Weights of a small transformer language model.
Size: width 256, MLP 896 GELU, vocabulary 2048.
Architecture: LayerNorm before each block, no biases in attention or MLP, capped logits.
Training: a variant of Muon for these matrices, 458M tokens, 7316 steps.
Each number is 128 + 32 x the weight over its row's rms, rounded and kept within 0 to 255. Layers, rows and columns count from 0. Numbers have three digits each. The size before them is the row's rms in percent of the matrix's.

# layer 10 MLP down (transposed), 896x256, rms 0.0373, rows 857-895, columns 128-255
094:090117077120143095126100186147123105065093095109139003085106152137117149140114151166082119107167156141080127129118176094149172148161191105125128133089123148131112179133124097097105182114119137129156147113120133122091179145114108171149142131121236134105135159135141081087217163173130071138150150116130109129183153092155121138155123105205089112112153077120127094130099122123148141144077
089:145138047154115127191176117120125106125113157090103134124137153203201104118131156096107169136118086117076050139074178086121155168154198155106145110121142181139127131127173109109166152142136186088116122132136060108128066093114094109151078119137164152153126078078118137102105132126153182115107129162142129189135160114101126146111111204140110109137074106115106097060077100202121120136119
099:125109125085137173101081144162170143144122151132149098139137120148140094104113149245141108103119098107138078119158078169080138127113154165114100132123134148077162117075103152137122065086134154107090113139158104113097132096158121149122103074063174112134120129054103153136114103150197121147088145116098173093148179169114151109150144137119133126116120158158147072170145116156167137128147
089:110144151128115150123103087140154151169139122139177100122144201134119159109094094088124119144081117094119130124130107105081140107048099111052136112082144150100146170185114173071084104107083102133083133054113200130186166103162134106125124136163140128163159158137172147123075124108126143124138149165059165145108122169153108121097120121069143144134108156155040134130136152122095138131087
095:136105102156128069135119146173161141149163120163114117130175104104083097182187131161150134152104108102066084120133146079173130155132145196087074145143146141140144125164119083088104101147051121093132101171139116139161147167141077126149117096136132114102123098184139118086132088145112152148107131177122106129106121239178145105162143149100147124124124137112122151127115142079097067110101
107:144172222154148141132115104167135188102147115185077150147147189109112099159091162087098138150113114134107138157050057178085116140151148132161193142102056146122152135147068096099158159142132152158199119135108140149073114104104103098155112115123120151171142124141121147100127139093120156107131127066187120103148126149112178151123195131149098157114150167103115164086169166131091119158107
097:128125179125096136106128171124192121120116136103118088146085116141144068107096075148106124170133115123090143114105146071081089179092076135149125091159096119191149091180091099159140222125083164088079128145121114136108147074075070165150106142140141072157135161180138144103145164130128141151125107123102087103109123156106153143114158098166164143160139149208106125129145139165152124132117
096:078105081173086148156142104106121226172130141093158102087152120182119117126151127107124151130083083178145092120112162162064189155132198143056106155097123154114092115185166132103109151195105061089142130123154148093121147148151150175177154083089152121103112077102168138146105110092112149106135145157091133176171141166152117146088089131064134181134156104165071116102152116137107084123139
104:119118128138099106093125073120036119206143174129145081124133103139134206155078144158106079138159175079151152127082146154124132104141137121089127141063120119114134121172141157064076134168140169202113150073194198155137093101159159100143122172119139113164168114085122150148183096074143156084162126149187073146091104114138121104121109159132146121149126101119166143075150113093151147183112
092:101167162111175102146129159114142204092137130131087125140125182145139140221127125084161172132147155169106127088086088142087132143069121142100152107127075149186073159089147113134094162219136165104143144119184121151070104074105099067119120176148135147112064156151075143169106135136082175095211102167108143107111093172151119113097117133108149135133082114128149130118169132134066124101114
093:095100187129132076115167111185149134098184136127123144181114123077152070108164123152169130095087120127130118146108128089146154147134134049087134091141164113105146155127132129127080153136113166089155045184129162068138172090136123126083111142150093139125117113122161114089102200099131127128145130098101170129074121126152143198180146165081075182194058112090143143095121142201144167182134
106:101137150138120087121127047099066148181179091140144208140092101166145095134138134097164086066098110102116172078120107090193117143095134135113155062073115140129117139141089151157151146212155152130137128078093126096117124099116144104111065145158144167146093153082091153117135159081121051082135114129155153102113120222111170162123156160133175133103113119101096136117155117117186089096129
099:159144122143171042148107141136114136162121105173109131175116045157137149134163168145095084116149118085141109167162143107098171116086144133117175134218109152094147153139108101123171116075104135137141156110076144135158119134150145147128114121177166152100129134104111150150177137121184123122157155123136161100115117123121120120124100069118144076119136118103122126141118105191106113189126
109:127115121096185101105164127138154126122142111137104191123165115134103116153162145151122152135078141151092094126160120167084121091180140103114151164116164133056179090114134094104118127178084095110143140155202149163100132136078096085138133136121114121108124145141163108091137078139097102123115113064107105114116169119149131057105175123175142225120191085095113107099117114147057205129161
093:138145180154078125176094201085120147141096147121135116147159098110106082087122121089100147141165120160152133097162037144162079132159155031110164121119114110090104098118073164135160115106130083116116163118104081108159188162160215090166130087123150138116075093126088155128147103088123118157121109120100149128152116156085085079136061110103148165157104079125170117145081170130071116190121
093:161126131121157187099118122084161141106137102098144119132147137102123100088151139135151114166155150149157140152083076174188093170147164181129127121126099162093163172113105138132122084132150165098126116113112102146114119083151113109190168135165160077150131096157139078112106120116125095150130201192107083136147127197127129153146139145119147139166121086057129092115104119129157162088139
099:183188163124140149145144083085099126109064144145121089101122062128109142138102157111062138122119126119168132057151129190096068117131084071098092150153077156118102071192167132144175149167091157146209155103088124157161125031136169123140163115181138117099101077123160076116134057179115113133174168129137156149116130119146165154167155138140101129052134115162116151069151143162165136139133
103:118093171104111187134150127110140119170078121146106097098175100093211138083165113097142173189159122165143126076098124125097133104140109144068125124142155146127142110148072139168115147199147117150162146121144148131102173063159179076071161098113178142097151173124167080057126090134076161148132139174102179119092091096096077122134104118132105131128115114101140118144065134175081167140122
099:160103058153097156122154078123168143125125047059205143099122181141129119115096151131161095152102140131158203102192148138119155133130153153137111115108230117137135131118136183131113151117151097118104083089168108145133097161176126115099155131077164102136136145108123134103113134157087120131210152141141133146121077113129138122144154121161130111150142089100081170117136097114132162106171
100:128122170132137109165066104101172176123153139175117133191127151136100150111125134165118157180104124098159114099081247107124129126125088168159091125128086164162188093143115137096173130143129112131117130131151106118202111208170099128086129119112072162104118138126122175142121155181141123080124116084143109163147134129202099179151169123094068063102114162176192127125125092166094141132111
099:095097148107110126161128072109112130143135154151159097140097124139143088196200168177119108115109100118148135147149110220106133152194162151146158091141193096132122087125127134146149136130122126134115119124185132127075170102181128154147109059141103177090153135131154102150106156106093092098115136118142190123138085070095101076050143136127105156161035122101107151062153164088188135120121
091:174176130134093135175112148104093138154132157121200094091133141064084147132142178101124154088131101102139125117086154106112130196151157126168094164070102122121124160078168092078129168137136141097116147101092099081105162085202114156137119123125169148135110183209082141144125113168117155161160076087070105162145148123112125084104144093201126108199162179107152095079154130149110159127141
103:114116180133116159162139122151088123196078093146084123082134127139077097162145155181140173058132128117162156101137152144089174098132151118093144140078151156133148134135161134117160169105139197096141152108104112129114115088073151205117176116123139100134133158116079096079153132188161146094144172149127113157113170095152112116126170125094117095148154139143116100165171133117091122137162
101:146145142133156148127194113142128140111104150163107139100134085198136103155101156163148121131129159137138191136146134135079089113138123145118135166170120113066128148091099146155167106135143122205157130109154104165125133175137158111086153092062101155093132103147123119157182056112116173156233114134156102103117144122133189104099186132144118061166096102118112099135132171165115114168088
110:105148193119082089067122149082098152131093149121154143159099124072040136145128153115143155127119118081131078095127135105109166189148179172144078126139163129136109164151146120206128097135112152070132079101121195135054124138083090086166091112118125084170147103105114169114079117158154109110080099133069193197066136173164116130117120080160110145082059144191130094117185149182111109154111
095:121163130108197122108145198121163177133159132103103083114092089153084096115183138152138096159117138150127173140112098156119109153159141109215120143155137076144111083100102113135131089124145136135126098104108149123118154117180154117124149116072184132091153154097072140119159127235145142202145131093127143103130135117094147063077085125103144054129048098173149169168168180156125113173138
102:117090119116136081142103132175146084127226150152136097135087121134088105193151107133180143102138129093145164195162181097125098111117146120104124083182150144116111207133121116144115132066117097121125105133131109158171193121096153117162102136176114180110132154133151115119125100126147082126099059133110159139103190180146110195157138100129197147101139102125136112141135131134115126122097
097:202107161139173095166086150147114126125151129116178109151154125156129134123111174097190108141106049076116125209075190129121065212093136141140132104084104158159085174106111193120112134144120097169152126130149155136158142126092118077128133117145150101124153077157133150110149130037150126176140161093113097138150089179165102195157152097128122143087126132070058118151081057130148103170145
099:132123130139113127182124131139110142117127128153103085125173132135099097156124153168078196087090089161113171105098145131123103135114094141161096112094116115109116104080068119142099175188142158126113122142123089155137174158148166115158184133115165123104141128184168131104107094125167155180114202122108117127099129164113081101140212143095160094080127108184077122174128067113133103138114
101:122129160101079129169160094116170073074117128129104218132135136182169096112119116138137082145152115100114104141164132099103147149101126155153132152188165126168107068123137159115098146132162139126080157035164120193081078108163156072062141170143057126102112188133127055168137141136066116160137106124187098165154152129136074115178149123135109088111127122168127125145143151093126121152140
096:118136122124106133102173160123159141137126137113171169122138077149092114162156114162151110073139103097165078183110073128115187076135079144044096160104148084089182108099086148123182121182139109127136176102161097105133059150089167190157063173064140107143156118126103132157134148131107161093146102157124146117173115143112135106130073105143157103066115117147081088076142119149108178109143
098:100162130123152160152201191106177139145151106099120140118152135139141100129092092155099174118133114162106134167158100139155139095113155146098160165074106169130137134119129097104112122143054081120105086137136133202123189127109114095121110099184161150131151133150105117111109108128148171101172108149197124109146127121161155112111046158116076135067078193125071137158105104124091105139101
099:093067147109193034118095176127139146125150156102119187114123150085162086145129123133161105056107126134182156093093063224118106195092128134211164159167100160126140108118146143105109121115132123138101105165109097171125132087170114099131129040157124107125122139072100030125109158121109117129119109130116108134162107112117139107084099176080118136158087143188107163133116168116106171088150
102:137119114180113111067096082116091117155120164124187109144133084142136152137070127113112136119028160147100172110144152102078132076066118103159155179105172080087142116127057147128109149133171096177194111155103086149143137085136125146168141099103071158114159155092105161176137120075108088127141146142107087150167151189093173110040156098106102170159107149075148157071148172149153125179137
102:099139153102136187152077099085140106129122162170095103089125170103105163095091089121083095129080086154093137160123045151085147147121138105184097075151118168180137154106151134134148090136118134154063155149172150085082161085112072152124126120072132135143136119160156114144116125072167121114130077073156156105096140097141114136133235133161141081125154123110154128106155134109135097123195
102:109117186120144134086155139141104149092145049156107110158087142175084107178096154037074153142096139161073101140076047148129091160134184181141111144185122090115159140106150091123072107071170150135111142123150166146094121115124137049133161097116104138146148129127141111153118190141092071121126161108124152143145130111155144114155138170078082163123210148095131139105144119152176151123169
099:090092142111143131135110153128109076145167078150157150120111169158129197084091154103127119045172113129114139111172228117099082119107132105142112160163125178147099120067127115162150145131169128141166080140139144113150122098170151132108115155193188156114092130129057144181100131141106140080152116151176082110174066156110085135134159120081097173157198141143123131128152098138122107052146
104:053110165166137127113172087097125172158065141128135154143114139137147118122145155105152142057102143138119197136128140129115149134094157158126146157126152122135140128125088095133114221098194091190090116057140106173147131096079106082158084136079169174061183190074103117115126085064155111170142178162124151105137095135152169126118113104095107128086151180159137127116114114140112146149115
091:091145138166143108167087137090141157115112079114165143122148125199107137122106140111186131117174165149139130119144085059150121083147178107089127131128148106138129108065105108100169113118127133096137152093141129201095102180142098106147181193190095195087094176167186131134134127103138107114104145097147164188057113108084161139178077140101071121115146111130099136160154157133146121081140
# layer 10 MLP up, 896x256, rms 0.0743, rows 858-895, columns 128-255
093:140081155171147079188165096126148109165103086139163129086141143127122151164172110118161131127111181128136167089109135121122123157143125111087109100141084122071146098095086117087141112119150131148125143133102136085132143115168034157079062130146194133128041191103110101167172146148079096151152162109141117098128122163186116195136098070107096142113195166114121128116168174062154107115152
102:156162122159111151125140151100111129148110115113138163168161161109109168156118121075119083127142099126095115115081153137178175090110145123150173128156155102141221185154134097172121103192109099128153079146118143084165142120108140137139143146155132140132095133230139078103186141165082156123163104088143139192130102078135087174126063150130112108100170141093138199096120163101148074105117
093:145162137084115196116119197142093112119088110138064178137069129178184137135128071166062190060128092143112138128153137185145142120118118155176127117180111089081132134121140096039165173073124147146194085131141130129067057140072080150127139085126084098144146143119104116114183078122098149065140113113181092095165166074137160113069150150164120164079101116110141136125120138142135171108096
098:104167094150131181069090200126116106042165078133177160148129062108100139117134097126157069126135114121093186146137111178049173099138147122157141093148128085113127194175163167132108167155115102142100107137130154131139115120213148097079102127201129108139109143136070102122128120125160139089167136102124116147179147137106128153140155084153107139115102097115124161161192076106141146071102
092:121132086178144155092105157085156104096133154102113056097129132192148096125153128149147143172154085122173102118120157130113187110195137139081158149113152102136057139112186131139169132107113096136052152122108141111125178095172116111129133139112126129111130088159173107156162148126111137159124136176067150115079201142167089106114088135114135110124163080176130117157111079130127123130088
098:148131144123162080116113120105113112123083160081106168128093130085169151091143124107155210111133066148154067147076125091127101164097165098142101124158096104126107110113133119114105116112054108115144082137123128140100120104101096141093110186098138144174104154107147142068113116127152138125210151099118146176173129121194177166157075122119151124127154164136207136153095107112108231123114
095:098138153129123133089128120099120077124102148137126084090138112108157098147146164120125100085139095141141158134133141077110115128120079068112137124156139103128172045092137137152154094070137142089152121174123091186139184166088106128099105124159114140128203142214114096153083108145123166126134139113178156113127176100159116070194063145176131115160120148118194105144142146178162151174179
102:194129091110108142142132195167090217087136113116111172118101128187076114152136149132107102154173119129201098151151130156158084172075148104128159091125103092145077117141085086150155130192112124091174111074075104081116180102086105188131095181105110150120132114127110110171168111169129124167187155100115116158176101141138157112162155132119128160094124103109152089127116113068166137156149
095:112159114155160147129136120151093132167140145091146170138119116133085118101125214116076153127123129124098102143187101163098162110121115090117149123114137157116120130128077128092142129074139119140188104126130130077185212141158158138109127137057131090154159118149108133078156165111127114156098137113137092107124160132077098162130098020115033107075116113138171088064156134149149181125067
094:115127117133108191068110123183162153095081097132150129161092080154159102080158121068169118134088100117159163121065102154078089161144158176146092129108070103105154136109111118096116080155120112124115130151072157133123126102176132083067137122123167122111167175105098142171181139082189100124041105091128086160141140136132121062089112128149140138123173128153093107086144185072180207115160
109:152129189164135119104125136157187173119100117099051091174104135149175148107069114160100097111176107116096091135173115119057157128108119128126111110112137098136114153171112202129153105089111174151128170094141103131106107128139102159066170103169174071088121126181086117137117189160136113140107139138067130128086183115126171060157106136134079173163142163130072144158135151167063161069129
095:140142133153131196145078133121125085066154165080139128078141220131133066128114100103164174097137133160090136148112158122082159097172151119144108174104156110205120106102079117101104151111139102153135089095127121094113134114087104112145140183084131142120093133145136111156110147141122134125132147069093083149061130120158130149126126168172104142120147121089150110074108159158156122094146
107:158134118168091124167118138082148089144095137086100126162191122111108162098151081185072111148119104115134131126116151134180121125157078145100137107079150136112185159112138160202192077089125127154131142148115112124143122102139100091186098184107140148105131089127167162169120148057120177163174115075132118116088182077160132150096117134166082153141119103188198046158067103080155109195115
096:073105124174164147094182103109176101146178094149185154173129117194129111124085110122099147126113089112128115117142117059190191095139114150114075136141117183179117182079170126117022147110118126158152151128150065105080136180152057127103087144190135098083136116110140141148120170113111125154170099159129091097130142137104120125156114145178091121144113093130097115104157109077111151123152
094:083194083220174111105149159187139110123090133121154054084081127172088132114145130119122128140115131040133124124136098110129130137129187083144119162095108141096111141177137185051115099117156109128140123100110156129090206168137129163117116089121096143124156075117139080076121077139097153090091115136114103178146114078175151125130143115121149160092109116174108152133099195139104155147127
099:119078083155133174127172058163097114052116119103147206171134062177100111088099134114123165111136180126101088066104166160136135150138138116107128123069062107148151125097090105153109125076101140171076145121102129151131163130117127118183156112148133112204182109127159126154155123158130173083100080110184057138100116115129168089142070152155132146131120162130111094168167167117185118147151
109:157182089112159145080143163178126144154091102138130159121143168124117123112085184095117198143079117171131157153137165098126134087129072140139073136137138174142103141164118126118184103094139173073115067107180184132115176164106123184155126171052155140141123101157137110097174131113168093061164037146129112092101139111124118115145133119112105087089096140101215158099137216138089155157095
095:119144152149112126156090129129144134070077164156104159172067119165151121155054149138098079138143133139086123147123128113148069165165113106063154121096123103103116116111085096068141124104097181040138115061121101132137125115116157094123141126117143147154098138131177130154157154139131133074134104077152095131150076172107129129174110105137108119077135160120150159120150161184111130120147
101:074069152133122133155144087081167134171150128145120199087138121171149109156169134161107104162146112142092102139132157105133154096133143122099115146095143070145096079086150130116127089122102125133073128101182096195172123159158064135096100089168102202143194104107109157151139123159109127105142120120035069135144092117158117130155114108136068158125113143103175056069112094099150079081069
099:128121127090148105135091032171142110139127075117136085174133126121133128072151142116154116115114165152151128080111130162067117084079135099114124127142119156076120146116130091091195117120120157127111109138119111081035140131133155102147134164124142172129185161170064159134186115127113178181140117124065095099124196157157148190094140184127092127143186136195137140147198108103158157139163
096:147098184124166152162182176128133099093101114142100150083109136130149121202186159176138146089159135130120127127108134142128125109170183091052113121126150124136124125182136038102103133093107180123147091191102131149099075106158133082096119164162166162116123164144111126155131133198187130169126131144080150194108117143146175186153113092122090119082146108100162111106139115117155078077152
102:129148077113098174132115123149170124103163133111149070149127129144130105160176109116155139174094152176155126163133110080188183118071132117079187128097138135134073142074115076073096135136151114174106146104100106155098095076126129130094128123147166123157094082119108145154104124120109105160076152139085145109147144110123108148136080135145119140139128117094177145131148051147203069146130
100:124091124122101126170186100114143101102076091120127155170138118080094157168163161131154126138153072093108105097100115116219115090162120093104080125109097131179165150126168106126107124132179150094107092143091115163123108116119136155076179092142115138089151144161118114136051050092142137088075139076111127125072119138126130136113225146151150140088152189107093099054161173174134146132120
107:180112113104095108118131145157142110057137136106115084171115123157146168111158204156124173111078143179109115115106156151110172166104134147140193248155170160126098126193172171148104177147151130124117069145158135126141105161068116116158084071154100126177133138098123174115097109111142125197134144102159053107136155121167085116118115118172119177127130143109132092099179120074135137131166
093:105092138108201129175162101110109140124091155130191113101134126106157177156158111151085115132155150190117104144191144183061063115123132121153163177131109081095140115117179149123110096177150091142161097133151128134157112130049170038128140147154131147130105131145106112116099106140087153162102119169185154147153135099113164134109171157149087133069092121124143126123152113133115164145193
106:139171125108076166085133152142156178125087168068181127113150124142154124050114140106132091186166056099106094087141117078205153100091122139134155133113139071172135114079167161101111130110124138138083104123124142090120148150126120152154105117087151131132123151176168087118139138093132152153116160062185161112139095092144122165178142124089117077192192091175066111100133134153187128121107
096:104114136140114090129139121079115166106090132162167145134100168090109152189126088139123140091108086138160124184146125119167127136153132126173119185083101075089155092180136160129172120120125038093114059190162058049108149094101132181121104150164131135127086138067057094142131173122147126111093093076105122111122141083111122034117102161156110128124132143127139138120144226156135144099126
101:150171149129104158121106118173177091162141155075071107108156130097152169168150133112125116139128162164127190095079098196126131147064111181142108075102130114075082184059089144158091123103119110112117149159093186101130099066142142107163147177205091094128202121115139138087159156077097109077126153103136132103144099144150107150100141121154130153157121099116163127188084100061125069138164
097:110137145125151175159133077083136160138125160134096085114182131049121135177141099121085106183079161109083132200168170125131172111149088148162094145136083152131090190155159178097145138094069130114144119089105137164194171111121131120168080118090079121142120133154210082156088058094074195093135135124126083134100149149166107120130130143101111115152137079149131109203083141134119078189129
099:181105125103143117115104137072148141134157115065132075144167148095099128135091117089064140152115193143099121089120111118162016138213161115152167115108137129120121123168102088123142154105162108096135153138102131128131107103179059161161093150185101133097141123187117095122113143109126174123117161141138076107054168096128108124125107126143123153110136081143141107107128123043124070161136
097:143124086152112095108105066147153155091100175128108149203121149113044094151141113170138114158109130138162082061146164076082114171159118112118158088164052079072095134126099100119138178142101158205089199127104174122122142107112126115129136168102144142119082142052103128148154164132153117162138182141084173086141129121135106115135183064136118114193123118128146156128161107141139094103105
100:170127074140094157116135158162132100181149073156106096148082118137123189083178132104110178139114122117132102123179080105083154093150130091044154141133122086142099099136139132153096141163148096130117066130106113108089110121147147143142121188135079105172116125170123125110177180118133108104108081096177145115086075128138097133175088129151110170148220074089173142056133171135130091156080
098:140158120197175208086107143134151073065153150082155100162110138119117116126148177120133099125109241075120132123131168057132172100111134153087040181123114124134173131095155106112134106127121140121156078128081108131124107096126106161148096131140112147135117121187072121137136090142113041136132118103164087112110108162142155135149068101097098119148087101128192127122136127133139112156138
099:113157159117173126135129154167101153157109108142090112206111141081137148133139122139085163114066102114160132112125098168162114098114125132163210155118109050160148168115087096141120154124107045128142153127110075126127140117162136124105107145144107176183129139116133165132105170201086097125110144163122068113115171162131104171122098140141102101133106180135096068162149097117129124112139
094:202150080120159141113095149140092131108061070173113125172164097126147130165107143138172102099121110176146181111217145140145167134124202124112094101128132159087137195157104129092134163136059106119132098151088101141137189143080131159067112138140183163116143108064169180140109116125164108142121195117172117134086104090101164112086104102183133148146144131143085081118114153087072091162166
104:126102091139157127128116165112136134133145142110169175140163111086094065132135093160090138137178155107059104133147112127118200122119186173109151111157058177126111146180151206030159096080102125168137168083113130077154106168135129146188137099148127080169122128110152141089143105075137123108116208123145133095132105137145117127113145134132125143148086144151146127173080136082130147108107
098:156125112144105151114083168126198116124114110172149122113141160151119150111104166091092094089155156107123125109134124089158153153086058083130077131160126107142145145131139126136138064172149088089085125196009105129102139171137121156166148160156156100164120106183212161152144111146136112124146086096058152092090120083067084151131125117101121055099078082120126096138114131119107138154084
093:159141066173099140130195152187114140156029122132132114123133112145140135183091166143152154107073050121132117158136159239109107111178154105141101152141100119097139140135132076164177111140071086183090102155114165072087162139126103126108120112136123115116112104104120123152078154129094146117133134115143108057132153139157105108120056173105120093140144113123119112119151137164144114146121